{"hidden_size": 64, "qk_norm": true, "parallel_block": true, "init": "uniform", "init_std_o": 0.0164, "init_std_down": 0.00819, "beta1": 0.9, "weight_decay": 0.024, "warmup_steps": 0, "doc_mask": false, "max_steps": 7294}
Each number is 50 + 15 x the weight over its row's rms, rounded and kept within 0 to 99. Layers, rows and columns count from 0. The size before them is the row's rms in percent of the matrix's.

# layer 11 MLP down, 64x256, rms 0.146, rows 0-21, columns 64-127
096:27 32 53 54 44 53 72 82 52 44 69 33 21 35 85 57 51 55 83 65 70 65 55 31 27 44 23 32 48 57 54 43 44 68 86 36 70 68 32 74 44 55 28 58 33 50 64 52 50 55 62 50 76 36 42 85 50 50 50 48 48 53 51 59
096:93 60 24 29 40 54 35 42 61 31 82 47 68 45 44 58 74 29 35 42 77 76 52 52 52 50 52 24 63 54 61 69 57 51 59 48 43 56 47 79 55 46 41 29 56 59 52 62 57 34 57 30 71 36 49 64 52 46 44 80 75 52 43 62
096:26 51 47 29 67 50 66 46 36 65 45 56 53 79 43 60 49 44 37 49 55 34 62 75 42 64 70 76 42 55 37 49 76 36 59 58 42 62 74 50 69 55 65 58 36 70 51 59 45 71 56 54 52 62 61 60 51 22 39 44 47 54 43 53
102:35 60 38 71 32 63 56 88 29 59 44 61 32 82 37 48 66 22 51 52 47 55 53 42 38 44 57 54 49 33 50 32 40 59 38 76 39 52 45 68 30 24 43 40 35 66 83 70 30 43 59 67 57 37 58 57 35 37 68 07 66 49 83 55
103:72 57 25 35 45 74 61 38 71 68 33 43 56 31 40 43 43 65 69 36 19 49 34 47 30 75 34 67 41 42 54 38 45 73 46 25 28 35 54 69 54 35 50 45 73 42 35 63 27 54 45 29 33 56 38 22 04 49 70 47 43 54 47 67
095:47 50 70 45 39 22 81 59 66 46 58 23 48 63 64 51 55 47 63 92 46 40 47 58 52 39 59 70 53 64 58 56 45 66 51 25 69 68 63 73 69 11 75 59 45 52 55 72 36 52 63 45 52 65 63 45 60 80 59 55 13 42 58 35
095:43 40 66 27 36 28 51 47 56 56 78 83 55 62 59 20 60 38 59 73 56 34 48 40 16 52 29 43 60 44 60 64 91 40 36 73 33 68 61 62 57 53 50 40 39 59 65 59 46 63 54 27 60 16 65 42 47 50 31 67 25 44 46 49
103:66 53 32 47 56 25 53 57 66 60 42 27 34 32 35 64 76 38 54 51 35 59 53 58 45 31 76 64 75 53 32 65 75 68 72 36 36 40 47 52 62 36 69 39 61 31 70 83 54 35 63 57 61 61 81 63 58 73 53 51 55 30 47 64
093:53 65 32 45 55 40 56 56 58 80 47 39 66 66 65 57 41 39 49 41 60 34 43 33 45 31 73 69 45 60 59 75 54 67 37 31 33 35 67 54 44 67 59 52 55 44 47 63 59 48 46 23 52 54 35 69 58 60 38 39 48 83 40 35
103:38 34 53 54 49 63 46 73 79 83 43 28 49 67 50 32 43 44 58 47 34 60 49 45 62 57 36 46 43 50 43 60 58 22 36 32 67 45 59 60 49 27 42 38 47 49 38 51 43 35 55 14 32 48 45 55 52 45 54 71 44 53 35 68
099:31 73 34 40 83 48 35 44 45 49 62 77 49 61 16 49 60 28 45 38 58 73 46 43 37 61 19 43 58 49 54 41 60 58 40 64 30 71 51 54 85 40 32 50 11 43 65 92 51 51 46 44 45 45 37 62 36 30 43 70 41 45 59 40
102:54 49 61 46 61 43 39 66 64 67 64 66 28 52 70 17 40 51 53 55 45 22 34 45 80 52 68 51 53 61 44 28 54 52 53 88 49 52 58 56 36 46 35 41 49 61 42 47 54 35 41 39 59 78 24 62 58 54 39 71 57 84 62 40
087:66 34 51 59 56 55 68 51 17 60 53 63 36 48 56 58 33 69 70 52 74 50 54 47 66 52 57 60 56 59 45 33 64 33 60 53 76 57 28 34 33 51 29 63 46 68 24 29 26 48 51 41 40 62 54 27 56 23 53 60 36 48 49 90
099:60 61 48 24 76 62 74 66 42 39 36 51 99 47 31 37 46 44 49 35 66 56 34 59 76 55 63 58 20 38 62 63 43 14 45 37 76 62 48 41 49 52 51 56 45 54 50 36 47 56 41 48 57 43 60 66 54 57 33 51 53 66 73 63
098:60 55 43 33 35 40 30 58 52 50 76 39 69 47 53 44 31 47 49 52 52 44 55 26 57 67 84 42 58 40 38 54 63 70 27 46 37 35 73 40 45 61 27 40 49 21 48 56 32 55 91 75 36 50 39 72 55 42 32 57 62 50 31 53
111:31 59 42 48 56 53 61 11 56 48 62 57 57 52 35 49 58 51 29 71 64 28 42 84 40 16 61 42 49 63 48 54 36 23 48 52 57 33 37 77 37 40 45 43 52 56 39 44 69 51 42 50 55 46 70 54 44 23 51 34 66 59 17 82
104:85 36 47 71 53 76 72 58 64 38 55 37 86 43 77 47 38 30 42 67 53 66 58 35 46 68 51 54 48 40 45 39 49 61 73 21 43 36 45 62 47 35 67 37 34 30 24 39 70 54 13 47 56 43 41 51 50 81 76 41 59 41 80 45
094:49 55 50 44 35 55 50 39 72 68 36 57 47 44 47 68 66 56 55 25 48 37 41 63 51 52 47 51 39 39 28 82 54 30 20 43 38 72 69 52 61 54 79 58 47 40 71 56 57 21 63 56 53 48 13 46 85 34 26 44 40 59 77 32
098:29 29 27 61 93 54 57 75 50 44 32 65 39 33 58 58 54 50 19 46 36 62 41 65 42 41 78 48 84 40 46 47 39 57 33 34 59 57 50 42 59 54 36 43 44 48 73 61 57 46 53 70 41 75 36 44 18 44 62 34 50 65 41 46
100:53 53 33 71 32 43 55 68 41 26 29 34 43 65 52 28 46 37 19 78 54 60 37 64 29 38 64 50 35 50 32 64 71 76 67 59 57 29 17 49 71 47 78 45 48 23 35 61 57 57 51 51 55 58 41 55 58 56 68 70 55 39 47 39
105:44 57 30 27 53 33 50 30 58 32 59 46 80 36 41 28 48 33 30 51 57 49 23 63 55 33 79 34 53 40 34 55 57 38 35 50 66 29 34 73 70 35 46 54 53 62 55 57 62 34 51 21 28 57 59 42 36 84 61 53 33 56 69 54
093:61 82 38 55 66 53 45 29 46 65 62 56 41 36 53 17 74 42 65 55 45 43 65 43 61 89 60 38 41 30 29 61 52 64 48 58 54 30 71 34 49 37 38 43 49 68 52 71 33 62 80 31 49 55 36 24 49 56 34 33 77 44 46 57